{
  "d_mlp": 512,
  "init": "normal",
  "init_std_down": 0.00407,
  "optimizer": "muon_variant",
  "schedule": "wsd",
  "decay_shape": "linear",
  "final_lr_fraction": 0.1,
  "seq_len": 512,
  "doc_mask": false
}
Each number is 500 + 40 x the weight over its row's rms, rounded and kept within 0 to 999. Layers, rows and columns count from 0. Numbers have three digits each. The size before them is the row's rms in percent of the matrix's.

# layer 3 MLP up, 512x96, rms 0.134, rows 146-218, columns 0-95
091:496474538412445547490480514516481466499455553537573467550496557495484458490411468498514489495475547532528448434522516479493511572444502487522489525456494465485485560486553507554471562530495554497576504523509516562501500513511443521456493485528502440445500451460432546618464512550455416499
089:551534530479529473485478528465513520544526529510441488506458560519488503474506488532516512552482502512509501515550507568545476455477458515535497552341467515489565451491542474518538473409501452463451420541504498535493435501465520592548510519460476518520484561475493451447457461498428573475
102:488529515547509498500515494509440527524579557524531490462485534482484499459509520475472501511423497395506455537525397509470495456549447488505508521578580531554534512473407516498457534457500496570495531496525503462423472520525438539457592466556419535547471480449510490505539540522507494522
097:512523485505539566559479434466508565479459503454456537559500552490505543494511514550508520508494523547503458480552452522412548438478529493476507491446540460446522475572499568482547528474500463485447433486472593477549469596524485473495499517470495431468447512550531499549536440470410514525
092:452519460522479490455393497474517550533511523539454500491553480557461459481461513420482561455561510496522528397528516473499508553500525536453504485518535503434500500527544505514552552460446518452516453513470495549454477513537508520543520465569449553504466568498550493412403491473544518552
105:552526491491521519537511502477573513528482487454526456492498489597484459521531506471492612507428492439589450552456411465495516579533528480496496519548542499418490569468514477517521521483518508465540464489484524508576462525530539521507530461493453514473521448469416520458512451418528451483
096:539446495472522565613470460446488456451528501578562489482467588453480534496479515435465482469514523488501554494472492524493392466450485440482533572486528486426471454495535488478476503546500476502494545496568515517504529492535557527480497385525538482487477477544507535560519556544527519483
083:465479455561451546518578516508456499467449476510543458554499496494427539539567473573511469464524526505496462454535492489490476489498504508473498499490408412564466478505484506515485504489549524518471532401453543484399533452496492418557495486558511513551523484530578548548455531491536498561
112:445568477519488541516505507537453467499469427505499524429454599470480517498426527506504554501489493463525497557451503443526444502546476474536475547462532523521452553496514522541490591413508500522483448615533541514481456445433465477533516526509491416515535547442455531548480481490486520498
106:559547482441412512499535535529523504527428495548556483516472534497455466449513481566548499453455505448497460526529476515561490555493424527499476471538552451448599593531535444467490546478454496399449479477490499502520499500540465532518515538521506499578462547536534560484522475503492451474
100:507465539493584579448541456451552512439522477455566557507505526533407501565552498545522514491492565394472522495507421505495510450407490568461510471450506454497496511473478509522512461426542537479488530554565486560534512493537484490553484435491487491503501540490524456458477463501498497454
101:530493481499589539531514514483490444470393500527517549467342552531487557528481532484532525474455472466503539508537520550442432532484536548512516453499523546454463468491487528483498545493493532498487562518528513543457531486469528496537479442524451551462474372537501519524496481482525449490
103:517573416440516445530472506479430504522541478465527487472451522501473510536433519505506490521453464552494465482459482541442485520420521439508544574534588461521549486563495446453431484487464513480588535518507503486469461506481476561453497515466510505556506579445501566577506499499539549525
102:494540483542603544418528410490537478567551462481452590524445536524535465479482413472506464536474523527542510485483485505482500484501490530466510409443507503523427456475510528476509522553469526440491519509493474527504476495537463508553567486504519570462534473494471421531471524535504403542
100:534484477584437574505466546564541448585514486492483514473549486485531516590509456536574542507517515554430441527571527512480480506513511439501449536527471495440475479480495488512498426556535545485486463439531516479498411470505496468510491460483465517591517521560460473455464489521515459435
095:488453494479532498521455454457518497521512532484515501526470505547464549469616510484500561510510477499511457464520491506475480429562489526493560503549483523438415433453446516471556495505469449519491502521453551538606441491500424447468421456568538502480537550473499531508553519478521555574
100:480503526584444491547496455554452584511462512506481480489499529464531503468503488521464561532531450465493480454509477509504489453491505463462465482440470404494446578538532555529631497551481557572434465543440421549554510501488522541491546492498436477482479470530510500486510495544521474541
104:539445550492500493465400526534580466553540516511421501499525450537510472457510481567495513438510529447457470471515523463549458547523494518526483469486516538446563506479586590436469523487457474550516423518486491441537536549477503512524490548445561487550530575482490473446464510476550474486
103:444501465495535483504502446510465484473507601487554530543443557493471448465544504472466492505504542552512450542491532475474457487474552497490553494494448440437515509476601510512512489570533547582491490485513481534430518457457519539453456513564488523546524494403453455447513519457539498597
099:501437527530587530511504488460524484474563553515575514519476495486472484507497433521473557480467506478484477462414517532485566479449541530480561480429558505590505541526529585503518523496587481562501462502507457425493495460493569534495476437505520524508501451423419479536480470511507443469
096:556509478539486477440544504469497484567412448503498504551552457470507509526493530550532464453541535535521479506527449539501488566495530495417487496507453528485486361472548482555457505443476383557500460427509495544512534554542500525517486479525498472479530509607547494493505478490517482477
095:437536494531509504481467416475566398493509442554451472477448570471491469453460422511518519545569449419451511553513452518510515564486550545487454469556493492521478515583499516505545510443500490473515506468454489524503461557551457518567504516451481521547550486526524578497516478466522553503
100:496487518549566482468582540471490531528478475491464534438508526474526423434530534523505505491536442488455561432502448522454523411513518482509518487454540494516511506450542553497495475467435528435475492541505492480426495550521574592535499482470504485484469553487531516560509459468561566605
094:529521433489584448496519509501528505498502592490429512476451546492499518514520562544531481444500453593556525467482499535527488469479492500502431534492445592497479505466445520546458510540564423451530488480468501544521435526478432524558429485459513521440528509415505471522493493525537571509
085:547545487471525446451491466535525428492440532474463582537542456493535465497507464479504501514435466493463593436473528459497454548464543432426527478537530505549475538552530491488530460534534502523583502545527491491478534440451493516586470481557456525486525493446509550474490537497420560444
109:590504552481531543498533463510477481479485506407467516493519540489399482564514561422508570518516454457480518513538482429466478520432564449512445509526496562474467553494498495539456515452520469489497523563489562533617442506518478538504536522505495470517479553476510485526472544435454494454
091:491497543504530484478443555519513386610487523471482514542496570441533547434510477454446505563490535498541494495442488472487435498476477449536552488527503562521461506443434462522515467508457485551494499519525484514462524478507502507602540589512469474563530596488511496471501513485505474432
090:417470459465528545516514401496462483496502557513514548476450517441582513436445514490495456500615463458479520531480514459472488577523445530477499455574608434480524538463492536502513468509498460520513489519487537474439477436473487538484536473492537524571529532552537533461511516518536528524
084:528472505552585452490480537520492467515487474433524464454520497574484520510467409548527468557484552467488488520504512526482511625562553493447459483483477460566472461553573506510529476496548476503519479465512444478503432511473442600539411519524515531447478510442514520462511525472488527534
106:585506481470517562535545491446521457517492459548464462502521435525486497496526428554541503507487466463535447510459572547516540472563477448592510508455431542483490525524469510444483486487490397481486516509539474445521455516483426471447499492516555564430476530529559523575466537479479560508
089:457602460486529484461462524499491531444495547441453574491541485440546556475493487494475512525472461440504538448490451414510558538509489513454472521555492470554571501517527545540487498480463568502475483534447423533451507501594482545474484541409477464533507502453498494485506498578496544553
085:424452460480482488525450494484461567534444452476505533534568553497439573480496514487479501518555428477482500521533459516563578536475499481471515484520490494527576461503491527552399467513518494539485537454545496455456534486471460509575419537479576544501467525522533435590490516469481543489
098:423539494523501522444586570528534537489525441494540511668552536518495540497511534517504508469494486524465508495518458505464515511452521478475500494477482376556519517468511453514435465507491456516499531496493542501471498428502493467492499385497493517513540483502456584531436483479509462482
094:481537548535547540516432486455549548534503502476547488491463462431518503427522523457483515448502616458467457588497487505549503581555504500525490491509401515542486467428536541476523467470575516492475471488491581432489459464541502492483441557513485448486472532516501474494549534477456468544
094:478528487487571492471548518527493458483528557544574435526488473465564460426563432599525435418473584488595448517512513502548515504491437487559496487568477517469540501446483453484521505502543467488550490487539438497512467460450510453472541467528519517514476545510502547478518496447514442498
091:579519402568450459493447494566515518529472435473492489513501537474413434491521450504465545484517456515468448567505469479563530513539469534512524502459464516540517402538504489486507474480530616502474465496442466507527472532490508505438505485441518502514512481552572488570464507564487543541
092:536467511478565525404514531501585474503557559504502456515496445496442483488519505598563474556514506511549471491521508553523477497465522455451545510440459522458435493550553416533473496522478529569514441536515488449564522515502519500518454497431508544463498569536470538480426485432483481464
099:444547440505507451471570559497556451442495501497507523481515512510485519432531556523549343552511491517531407463506483459514536488513531467447459421488521531546527540493496539493509437509452461544550498490502466501556445544519480525527438534548501492520435539428514463503481519520509531536
095:485480454590516480518475479490466510525455600490549441473433543463538519495535553451475507498467443529507529507562487516497471582463551496420477440575565400489551515519445542556510560499429462518473526490505506480429455519500523483518501435537452525535474480506516530456490498478512456548
099:542529511500422493568431496525468537531613455517557459499558506499469533479542482437465518471491479464433464513566498533507389562542504531497498559449516522468508521505522483511417527556473547500521466455530500529442486485475426484527489507419531492517486460547476473550414505519483495542
076:508533506515516537545527518483486494490605514485524554472426453497454595553498588539521472461550493439471476525440528559502509524458542482453497530449470543498394459484460480529454495524486462540505485443511549499505499511553458526524521482530401514500441499508524497488457516396531549455
105:478548449504521575533521581470482428512421524487493463445575469466501557558464543426464498450457438557512501589514456487534508489526545453536441520470469545439519474504551554556505450473535495481522474546488559532491461423547467430502487529500481518492458483496533464532515552484536484527
116:531586508562539508494440540500498501524492549508532508566549538524510477429490442525510511512458499459531468504569514509524546525450555508559479481539466482491449524473483530498504461417576488485470572547476496470476529489470563506476518447382574466429455424480478477420461464483503483473
097:511492493540480557449451500494460535511548483466427533518490526547405419523513476492530535492523496517489424492449428473506598472558441499460458529418516568576482479462447535552510525484552493505538454460476533553470502529502490470500510478499608481546486515494524498516526492503517503395
110:477560489463560546585540487499488505452490533480539566483486467415479494452498453544495422560502476492549472530500440500468500473445461544508521484515483479488556371552454487488535460555510459472462542502541490528503485471461559491495476452450485467514542470543504576519546465564561572492
106:522584533505445527514442464427572501491483538478546456536466443483559518448492457509475503428503460535473487512520562517545556529525585480549535500513462458548525537472557502537500452539492445437511456526472558446516524432439582471496410532478525462510485490445476512501437528476507492533
099:539465506475499562528532516472499554486487429478430465488522513501527550442484538443483511514472520494449516457553590509446505473468457485502494488545554454477538529402483584502548512502440528508420540587577450501533465512596469456529516447467533523539500470536517527506515487434550524487
098:495490551466476580559531437458483532488462486551504542493544544494483501471456494450473580455451419496538541509503516468507509449521514541415534443538572463505572522489515529456482482490516507514522442518571463492424502446483541470472575425497465471560456444509493561552532492512563475531
097:511523503488512563355523559509528524565511481483495488485508525429477472467531496463532470478437504396532552426481462471537464516482521608512512487493506553543477501432443496557531537459526513490543478529471454526491581532485483445492546513496529579457538493503483478490462449465482550479
098:478579522596491523461481439510436511605482492516379475466522503456434423518500488498467518466524523499537433506468508551538447499477549486545478516468516558492494493553560582483494540543483513488502486478479471527513474438454494421512491516480547481509520585483493543546473512494490469577
104:495517448507442524512460478509493396481527509488566446568531540494461508513545566427561507474490473594589474476518483514454450537483472437444518514535534489445470508497492548536465515567557522576497521481484469545469455442506519453484488419499520494487514520467504545579454465498547450460
095:554557470470493495511521453487486509496559500456548479531545562476489421503545526511479422611394508491517516481505420446494494498512467429459550484528456512419578477430512511497502492521564510518516505522450488440445490547534458529478523524487531477538501526435576550531527486529536525535
105:476504482431472487478468548521513467459517453533569552507465486432531498528532479483533478507419471501569501553555495465514501507403554479525477530528531528449506467492535467521546557495420527474526475499444530437541564534487480432646488484479508447497554521465508493524439534476556479497
093:432530491443528493481521482425565449479447518524492445551416566492496450489456476557424472429475487516522518506589446517519493465472461470467541442551536552514590501507506448519503463521549565496528494458506524479530501504475504558530511424566521505501477471573456496531556513457496558495
108:523518520569525462483519513521511476543537423513461485505504569464492498548494445481455564548498464468539548487455500439501511477485498510528563467533553515472554489536454523511474490554416454498557467566534476523531513468430548479497562485418403458478488468423468543483486532484512389530
098:469480458460549530550489515433467512482506524398492495445479454444560487457467524475588515507509427486566491518431430497518511592533551465487551496463497467467468585496531522481563493535481436496477438514494530520535481441497472610525524518518546456564497523506469553475512504514519536499
087:472562472462570456505477433490483473525488485437469558552525444500548487462579562512537494507521552469531465443512393460431476501480443575476483461550495514471573488475480498440498417522542507485529507460567473554536515528504521495518462582537492470492512567466552504576503504508510521508
093:431553481428502492492505546510531482462472495513485461559512474492445463435493458565567475481515458564506501441517509561523509528487487472535507476486479480488468486513547477504497552410577521520427475534471490493525582527487517504479420517537520640462520480546556471559475548485499531422
088:531504520471588469438534483473450469530492443487503632536490509431488522535509524499511522560452535467510564474498423483511474510466517522495547510489467530562460492471413541529475558439496474531558528527478517486514573480500483484544512493543385448563512473495538524510478566491448449515
091:460528499500523498501570461476584577438486444508480509522467577543505511498517492500501500543482457526463536486475502518479557542438427491441521491522572469576489508566482559541558607520452518506491507572516526483502481535505489477547462508513400498468503400480480509433473501471432496481
086:418485513570449501504548442491519552531495509520522515481493524526466483466564504476425506572389506434490459546486521506492442480468489541437492523482526511393506547517487509563562451494566512519459488492493465466487586491486559546468549493548555498528486566439484502503508511431507564490
103:533489420531503478515485506529487535561487543520460479557505429458508512528495421494507545554507433504578521555525523456496530534537527494531481475554435577524525458532491520537549559466484453447522489518407453537465443479473474578544542499404432527471462462464492535430506521497526489488
091:513471501512523489461550531524475582533486537535534575516527522479482440504495491500501474495434466574488485426529449548468518539462475456427566572561510475520485517496535459434492432463496541530437550487550548508443554453526517515457480549458480488509494488603465432516470447561476506556
105:524548545458550536528488457467517483475464461503487538484512487516530425474469492489520621448554466451475508461471576522509485533535477467568560501492508496477549558498519470499480456499525457512475542526434514484550440410532534572509543484514538440409493548532479444510550438470537516568
096:514468511490542461563435455515537545549517484524569500553492563525468453508490538424497502503520514514502518447528475489449468509481513492488598484506535512425384516477433550526503540595484483592555506463531474471437503515534424485498476479545511531488440533474494463526462499485415475484
099:510503446448492516481520497425550492502483475484531504512519441499526492509474455571558563555536482549456485564480524525501493572476397553505545509480452485534537493506462485480467447498641496488554556458490580545532435518462504497532470556456521460425503544508483449480531482524452471473
093:523482474473505512472442473471489545528496542604474496464525503447543564510500525556558528468513495477413444475458469464438514575477448447467521531546528503507556521495473512462555564560517510544543515421496511500547512456507557448454509524456402474503520453550489408560520500518487520472
112:514534438541519456533419498564519504466502518474531485522513529448489623486484544454546507491452539472560509479539454476524464474508544459533579529523494402622500507517531522480521496544485525500507468560454519510466509438451486526438502522497458531453481498448435493449519548522457551549
100:422543563503512539457601522474515460534453413452536487528570457466490477524511444490512482484548477473484488515518499464454518557508526477476502451513473430536514526516565527480518495489446476549545537421565460412504461553540484464486469479565563549485436510587524491541453506500513471489
097:545532489530433542502460485510509525567528515490494444496446478505475471461443473457484503479574523578571477474415579517452486567543479411480546495514543428463495489551486457501481544527483450559485470498540556499420472540484484525447537484430530514517504544534525508532507422563534529526
068:460515461479504580534493507451524551538510481470519430506486419495514472462557433480496478481544463513542444543550579535505566549573517460503520444406456480452521475509491508507561467428526475499530485447547442496552428531459469567564495504471561508477465501547516457530511511450539473518
100:494563427491489507493483495463516519506557490519509523472462593442473520443473520489481461523468543556531480542514529577528567474514459485484461495437436487464534469487550437499500558451560594551476591558512439566474451491470463479468546517457535462505445450485496454494487528545530551539
101:439528548506497537579461526554444507543510530539513454470531497442475499469454531461475488429524455519538436473541475551477541476431460528568515513598525510450532488470490521506504526495517469466479492517447495528455522517448482465500421457596575507518487522455447514578501594453479468476
# layer 3 MLP down (transposed), 512x96, rms 0.0177, rows 146-217, columns 0-95
078:555551549520552494507501461561480595520521563516511455518477484519510508496480542543451451504550476476467472479506562568454477466549475521434504500483503424481444536509509492489523436516464500474449476544462555442513552494452457545478419602547490431437492419542449516489487535516520493542
095:521505504470536446504452466469500517512580487458489486484463518456483515533564484442551489576517520556540607485510469470486513410480475502510457489394531513505442485487507502445497545521494527583566417523540512454458469535507514534435578546529528520492500573506484448484509505538437463457
109:570432562473471541525540421454535468495550525459527480487467493493543509437486465519550490434546458489521551415557477540477447506454519615545515490520504506526509475545539520460416510570453456485587450528529455520538450533460536492524521496470483566481472501526449509515470460516525515514
109:492535473459508409525460534528492435567515419460479451512562434488468446510545491492518520492437585524513564500461546473493534483500508497506467438516476543563474473563478483528414474558470506490528515512461486453461483488531518459512529496543506505593577557512457494553440572493493436512
073:456493506438519545551502532501534498501498540556482535489535487481498451444454477463513489476457467536509467442469570531502423549506492545445452547501482449543466433411516415502583482448536545543487511481446464538422501520507534480539491463557508487536567520570486467517448542473583498456
104:504478482468432402445545499549525478588575461519464485490503519541501525486486512433457457480542522499466474444542492504471580430476537507525561489450578571562465494533450509441479517536497498533486538491471486553465498487524513500541455478485461574553537482532517408484490450560512559500
092:483544478503425513484528496536508538457403545530454498566602467493503555499454497535418535555513469533508480512510563502449522506499483483445551445536532510494532506559488549521530471422423527476449526438465445464479496517496547490511439488518513539556448449536500465554479587492485444515
080:456471508474577455486561502458555536545575526528509476419427499571503423479439529487469519441576519437515456452505493586501444499475469507511549499437558544509475536512521510467476558483452530578557500557457425484479503522527530544464484429520462494495489504524475483503553527501470520513
112:522419502450505505509572491512477435531470570499555507505490464494505469544533509405478506556489531422574572495552531544520457469498545465513480506494506573556491564507512417597470535425447464549417503490523534516496474514468468537514444481439498481530474466508545449480534513526498505524
109:546462544535512487525544498473464518461537459462548560415523448501498467526535478494530498476551491452508460489567465552513518478507560512475536517405512521448560502495523592560498455512438436446548502513503493493508441437530495523450522411447553517534493513494505459452500510406505586487
109:513504471556441503508421532513448495528483487547531451495501418515496490553519487394516425516483453510551451544550544498532533484528525476547466507489509548553592445499477517547575456506512463508484572477433485439485450489521504523461586460493546454535465518427525501511477583487508515520
096:529486469439468542471410458513482493471457488538486521480568462520486512535516449532507505525468527457483449501494601440503534498575495514489509521523533516536531493572530494515538489412499497468581493568433539522574416519492502463543501479529614463453446532447447535517456528493504470478
089:516517498509357524468495460519521509500534508539469461441516433591497551493469550511461530505563475528431425531496585489499500534524470471495458530509523514517458555535546498528536457465567535534470550486540533496514437542524437478491432572441512423499468545523504441485486521489477463500
091:463463540493466526488517450490483565565484496499471520443463420496540493501496448519474458583549503456474456498521530487534485486508494514514539468552505480514559474394491408565523589465455501496519416531525539493555489479542508524551502404502496520523554482502495548551430545435489533445
105:474460565520548470528509583529514521576509452548517542500424579452479536513495522421527537466525466437488479512565542454517510443424500531547458509476437476543426551486539550495431525477456522489431502501498450562454512496506428549513513509532440543547528476495475484500545518482509483440
083:442448479531495472411518628507499508492464455500501562516509462471622568501506504495489500483459511473513483445526485475511440519542462541461560533486456409571482528433471558486458432458460463527505510506499567465543582554483473491479520486497483522522545528460521486458509519474526525527
084:407505512484585481533441510510540463521493471560549500493528474530437498567565485517470493544502629528520542479510461442471495510517568560482453511480454515514481422584443451521470505429461509527537524489477509536446476471550422511538520473464537531473532524532468503537484537431508492497
118:543520440432560516563424454453462459481453496509557524523469461460480476432440432499494521551474459525500558475536440480537566469472466506468482472547499534499499541540492438529458573495540455471490517490547471531489458538522491530408480505549562525534566469582511534528468499538484529566
109:554524491432422539537474430490546517516540514552508446489575466523483488573529491538453462472457587464540543488513486526468539546567483517490521474564506488532512525514472455529450533408506475502533528520485478437458491491460436409497430481435568488484474529569498510513480562492459528531
083:508561501515401508503496478538481463547457488496442430481560547486528523538589546464533470538509418432441458519481512470521507428497455498514464487516518580536547510480477477560485483434424533520484504498503466467477447525492464481486542568582542543497454546532541505488559553533472500438
093:513485471578452435452492487470490504453436508478406468494497512482491573498482530528483542499533507533541554547479482525560521437518449531452559485539510565545524476581493530578564557483528471526425532472457557529496470478469535479479513523500420514402521493510481470483555447502460547454
106:475493565395567510533537537498531575503510571467518497479481490552542465465453504545450565460447504566567467496486469524551539472480422528498493515481479505522571474561496465451488463480465501443561472542520452515501510537510532463514447437512454498525500436492432463502576505525496409518
085:449480452522479489491542542540463523464492448537524532485479485493484453451543520574440503488481440591397432507475470511515502496533503446438473494552479542455508497508448556530508559517434516493510463533468573475489422474518519495543527558516413522532520612545554446481513521520533506496
096:455483487542491521444457505616563542480484540508471540465538396522588460498534458504516479518531462561517424465507591496539488521530522481425492508454492487477497524480523517484577463505526480499507502450490485465557436455517478470494489522499521521493517546464491385463488506562526501589
086:529633513457548520496436478506455511492455447511586499534485470474545498506527517460448437522581537498505519529419398487550482564494458483533522499509504501503423496462479470506472549477449487433527546494584439473461457519463470466471540450503477539514560514492548509490512505530556485513
106:439460501459492516464534514470481549470539486521504487529541509440477454561507540536542479504567574517455537494468501489602565495471518459511483450382542419539528460519517467414518533515495474491528467536512512516492499590507508533444483471464471477542548559431527415446490518494517493456
089:486467538501533471453505563525424459564571534479459427506495562508523485499503473430557537489490558512529540463542396536489435463480493508516484459503559538466490540425461471459465496520534489505531441472475538490516552503480488525544526537475516503468564533416464428507538507540519585431
090:544497481483541438497513563516548467516470471503538512535453503454532456505555459469517515499368585541537460435467528510524489482552552589547510541486465491473500548472504493508461525477446523540610512513512405524570462522478543483489525438535508537494461514459474472494504504502439469438
079:490609513459496545548565511535486510448541511490443549503472575526500590481494472514499493466458469537539520486516442516523502380456454483483515548508488578478462451426476531510433461507464497461507485464485504450536570448490524491447538507492519482552497449485482537553497539478546406523
112:528436495522520460471470496518508480579497493469464493535520525530440564558554548455489545524465472468558562543544538393464517427532567478533528549512428486522461500516493468494527458552548454556419485494455514462480520493432509510518530564497427456490488514482568463492555558467510457509
104:602479499406471477462475479527586469501526493550529472518449476517487528492484560532519530554548482477491469522443587526539449466535496509543559488535466563492516528519502434444456545505549399473483451469432522518514521548430523506550483435524464510437470499539505482498544548487459471473
092:476514552486488471482482484510521477508464477429494521531474598545495449494498484535546403399539582519542521426488486495528525559446488480600504519533540532514505535456439477454463537507564509521520490510443450553469533537460524544530562467471484467544541457425501495523502459433476509463
122:532524554458555468504536481529525449520569532490444486564530596554481517436451576513451535465473509558456567530547493501469571421460492523483490508483485492481445508524505455450405535504525555534433508512430445456469480501529508512478488484554499438518472477519440555532494557466495472519
100:440496482469504447544552452540476502496496523522549507532465488475493505549530500475519480567524441578503579479467535492482538428500485500409498433483534552562450504462483564463575522494477556443477560454581516574507499490439517464472536404481488465537532457515464509538483455542519470469
090:494491413503525453529395545488490501516436489501466529507484586505475539524471548476548512457479551504442533448444471519506543486463567543545555502439500498564475510543548531475430532540461540484497513508470546581446465536552472546458448498483514511469554538430561526466458500499506449445
090:439512532494502485409553501494497475533473489530528485505573525475513462522456542499479428537503508487603543488409498471479432524432560446554504491542554523403499563452462458518469492533528474534522522491489518501506539446522432544554493447500461456585514477441521494504575512477543495482
089:556482450480499456459496524495482486527457352462558531529445468455581515480568505470466537503503570422480559485501521469546449456492517474542572528506507480488515490511576556412487482544519519497547466510485481526485462488519500494467495478486492469516509573475496522546486382527526512446
084:493530550558505526502397535483432567521540468469460613561509490543461498557470522518491432565450504443483453533473540483456515495544451498476435539496483462511470456493537526547473478518398562525476519517436526491481566457494493458489507475480505435516532513515512478534476562470476559546
091:517524514466468496526495482434500439463466495543551483569600441521520477485422399540470518518444590575487489456486495540443494438516410575495531525499496467514504484491482478480475462514546452545558491513522482506533508507490583524540515486499574518448459486512456510590479519500551501509
108:490540522448557458479526590519496453498467464425459545510507490445508476456502529527448422456505508504520481483474430525493522476482475573487463432494498510518539492455530477408459471577537528513616470473493457535526501555508556569446521455524500474518526472576455551513460476507548555495
087:447574482467512565479501462575472456470485474501553454497485510471562523487449521494522508495562465436558506525544496493505507465532518523467570494483555501423501549531513513415505512509479562465415562466549410527464484492479530423441531502548558555535502427500434525481524501515512434494
093:494460527511436551479485565589484505475550478430503520447520591545539522577448482392508467480586403468471496474480491509492524541485494437534526412466545478551492557544483524479456502557529551454456488518486526520514495470444469515505495479431525488528542530535502502519488484500500568497
126:517395561531505504547508434564509489557487534524519490499496545500431455475476557546589506467500493419500470546517480437572528514525601486477526485501491517548535489466509532533461469541512495510484357448437520513539485478535490497529505527454504480499494512483484505479418463481453563505
094:502456438538530420507507504512516550503511501496473521413502501430531536525547572497559539481531510522445495479444554477552492482496555447534484524490532532518469551404554531481551454528544509519477520478462531484550430463512439544520501570519476472580517524421490427439490504461471432465
116:414550483517467471490469571496456452505566571462512528496436471498562590449578511500475458470442516573515489486456531428506475575536540443446438516490443530507488528511488485503539489567490535535483490490502472526507520530577530459511492520496450516523525490477471537557514434483504519395
124:428463448490524482546456496546437469440521509544551501563420524376575493472502546501522551545478502494576548499504485475518433437493510571498470514528543514507536499498558464487497489506505518545501476573487477508470441494559522555554496459427464494478493536470451548580503444501513478477
116:460539522525491442464466616544524515537525464589583541497449527485452461456466484536556487448508461514486380501452503454504454557468511474489493519504452558524496519473494567449441464555516460507554509503554554504525489534503505492500515491498431540495490488534454542493439440466510569524
113:569517512514475443491518479554557418476484525508468544574493521526499519480496491526529473438511529531545438427466521556503477532486482483487597538451517495489499517504598521444423519518427472472481546462477566554536548542445520467500445537505576524485507463508429417533477486464450486502
093:458428497544502526503475550534471527526506427468519487479443576514504520565458444522465467500549459474567525584528523459470561592470527482539504472481478444504508502526463497528572490538484485494435471486523483492551474455459508597491491444466485447547462597427558539495496538479461489491
093:414500519498582494514572445479505505494486531531536478490434529582549458445444495591478494466564536502551416527436486424507436550486495460502474461495492530476558565549541441523469504471485566488478470493574510518517534490516485563462488497596473500477503458512453506475511488455522482522
107:491560492480522454487453573507482523553509555533505498489482552469532542533508540482487547473488432467441500492472538576510502479444512507462470546516438519474464556530533526422508552494443535538472529452511486531484448585544419486461466513557458482555467479636521520512441463449528515474
099:513465519465462457548452508520512552508487468494470504496497533489481480498532503550460541496513505546511531587462520538468548545491522440445504514453570554553476424444524542518486475519530564538432523452442552410448456484532437560496448570483485478559551512524514527417489477451496426541
111:557462444510531414438504523466467486465518554460503536525514618540480500499532540475526436560522602462508531505527472525469477538486522489529545484492499440475491465525534529450479417536470526571489425463481486464483515548491515533563422509458493488498482444446533580548500494490533524447
089:489450531462494486503444519571507547467503478497513501471482519449575509473465475442487469566499514389500469535515615478440508516504468515573574428491513521543510487584518547428497500538412536482483540517484456485482523511500504473498577481528522501530503494512529475499528496533489415397
104:497534557463527517516580522498501472469487571484507491554500583481564455431493517433496506478380538548476505509455487509510435479529460421474547561518541435497517543537482485493497453546479521483491542549507566521478595549437553441505501507483542445522462424492470517469481535473500499505
096:518481526500505481453494496560525524537483497453531534489554489522437438608519508467542515498518586416488546459525512508536447479456535565458536453519505474452518557499506536543436515412465494524554542534492448539510530554478420468451535440509495460557499521548504435496472456526462486429
079:468512466509486473442497514520443533523509479476519584525393582511432472498504542532405513495450481483505485430432473548514499542566513537511526524463455532546451548452556551470495490526506500465444522592544573529501519512544464587486470504485512504479528460482495556439516543475465533528
092:509494524508528467537442523477553544479556435461511535492532562447467551539534494438500478452486576542531542530455533511436425544473525570525501447431502480516448473434443469479492509506498515551585457509480530481517500468481549478515576496474458484476547564531513500448502378543515513489
098:564463446554525497467458474531395474519543543555511517526411599469445544511467492452542470437463530475452513505510464501523453446468484523471492541520469522544489509499503530529440521477514513545420538522528571484540512458524539573537532528418496488465503470478530595489521440471520499528
104:534521454454418509559489467505517519547524548494521477597440479507462418500473471429481570480467522491517533479520466482531505440477490423502579501470627513489486543562479487528415543553516569475468517524432493458534505491450483515551465509522526490504498488479413509493525493548476468518
085:578534532452525535541499450452549544500543492518546483622505493459552525515464508463509523467471504414520464506537505499419482423532458479558537525537493508557508539540461420463520529482453457460513437511523501514470472459473478406520507528559441546437480461530477509521509500485556556529
102:487573534559499573509493515501444505498513492558513540491521557501503457537504459495470496487432427526473511426391462509500471429450470431435458592466543533478504505506451518458486459548501468515496502493583581481541481515520574477538477474528573448490507517569464549551510490488498484492
083:556510496532464470440532525459395601512510497495494520528414458491508458531538529495507551504496496501482491561457553529499509525433539531559438412474488454439471442544496486466489478493495479579533486486514499559575508506544562550481472433490503481461499558551520495564497442501532501431
102:460493458505501445513487486539569519456477532448436487501490424513514517563531457444504486553495507536498501511574540498500445532506569515493537539478531510535502514489479513538502545515582552545473567418530391517536486489532483468442496458457471552552488489462457407527434569540432492496
084:527483509504421566443505532544466519535500512523517474426500443454521461458488419537498457494454536470475472487520471451559526536528489631530455462507483424487503486504496463484522470433513550456523463557529519547558608503532504498516492535564563527499507493534446574509463475497530491445
082:464503500513492556388550556453460537492438571540491493491500451532501551464481522563516477488546423498484404499459575564515447520489482463535411542493498483512473552523518525563557493533490459519414503411505505565535489531512507541511465492500456511449488438546517466517482535518489518529
094:499491495525524491472499560419514457513537495535610444487505521484464504482473543504476514489400602588562446483504508504529485548475552536533480460522504505501484415484500423550479536455499489492476539503438429560477503537540513508475497431573513514428450525489494510516565517471492560474
105:457453509496487476496513499584480465602498498548480508459534457537478495500484526451556435515483484584454444536526544394510470505559490592547518518557467511523596476474505497589490484475496505463489497479518469549570503522484496464539503407463474503434490506503501523554461434512511455516
102:583561481515509469519488445466572479474526576537492490461531484536507484439431468545562514494512527503448495544457450524479511497526495547492450550492501604434522492473474532454509492513525483539543561497501497463575526489487576428464489559529490422464445527485476542483461450532508396499
094:536473525421465550509462525527474515508575550515455465559523486506446508510523505541507532478542478493409568468487555478457496469563467472426500600507413503512509456556535465484546478388510493508439530494502568521461532530525549438531432536454452514480482469460511519511478494493546530507
059:423486542534460496508387551448458516576466446578536523499473519483488547466490548488505437452550521500493502578501477491494470506519503515502492507563492444455505508472489488531576546470545542477445447522537523455506503522523437456471501548526578529460476512604508444541520473472537461429
097:561458509518524450474513533475497496531516409458494528521523495487475517533521507532475490486476477523509530514582485471560469506442541491472460464558604492467464534485557469451401495525485515538525503450545443536499520593447518528533481523468516489549568562500458501435425515432462420455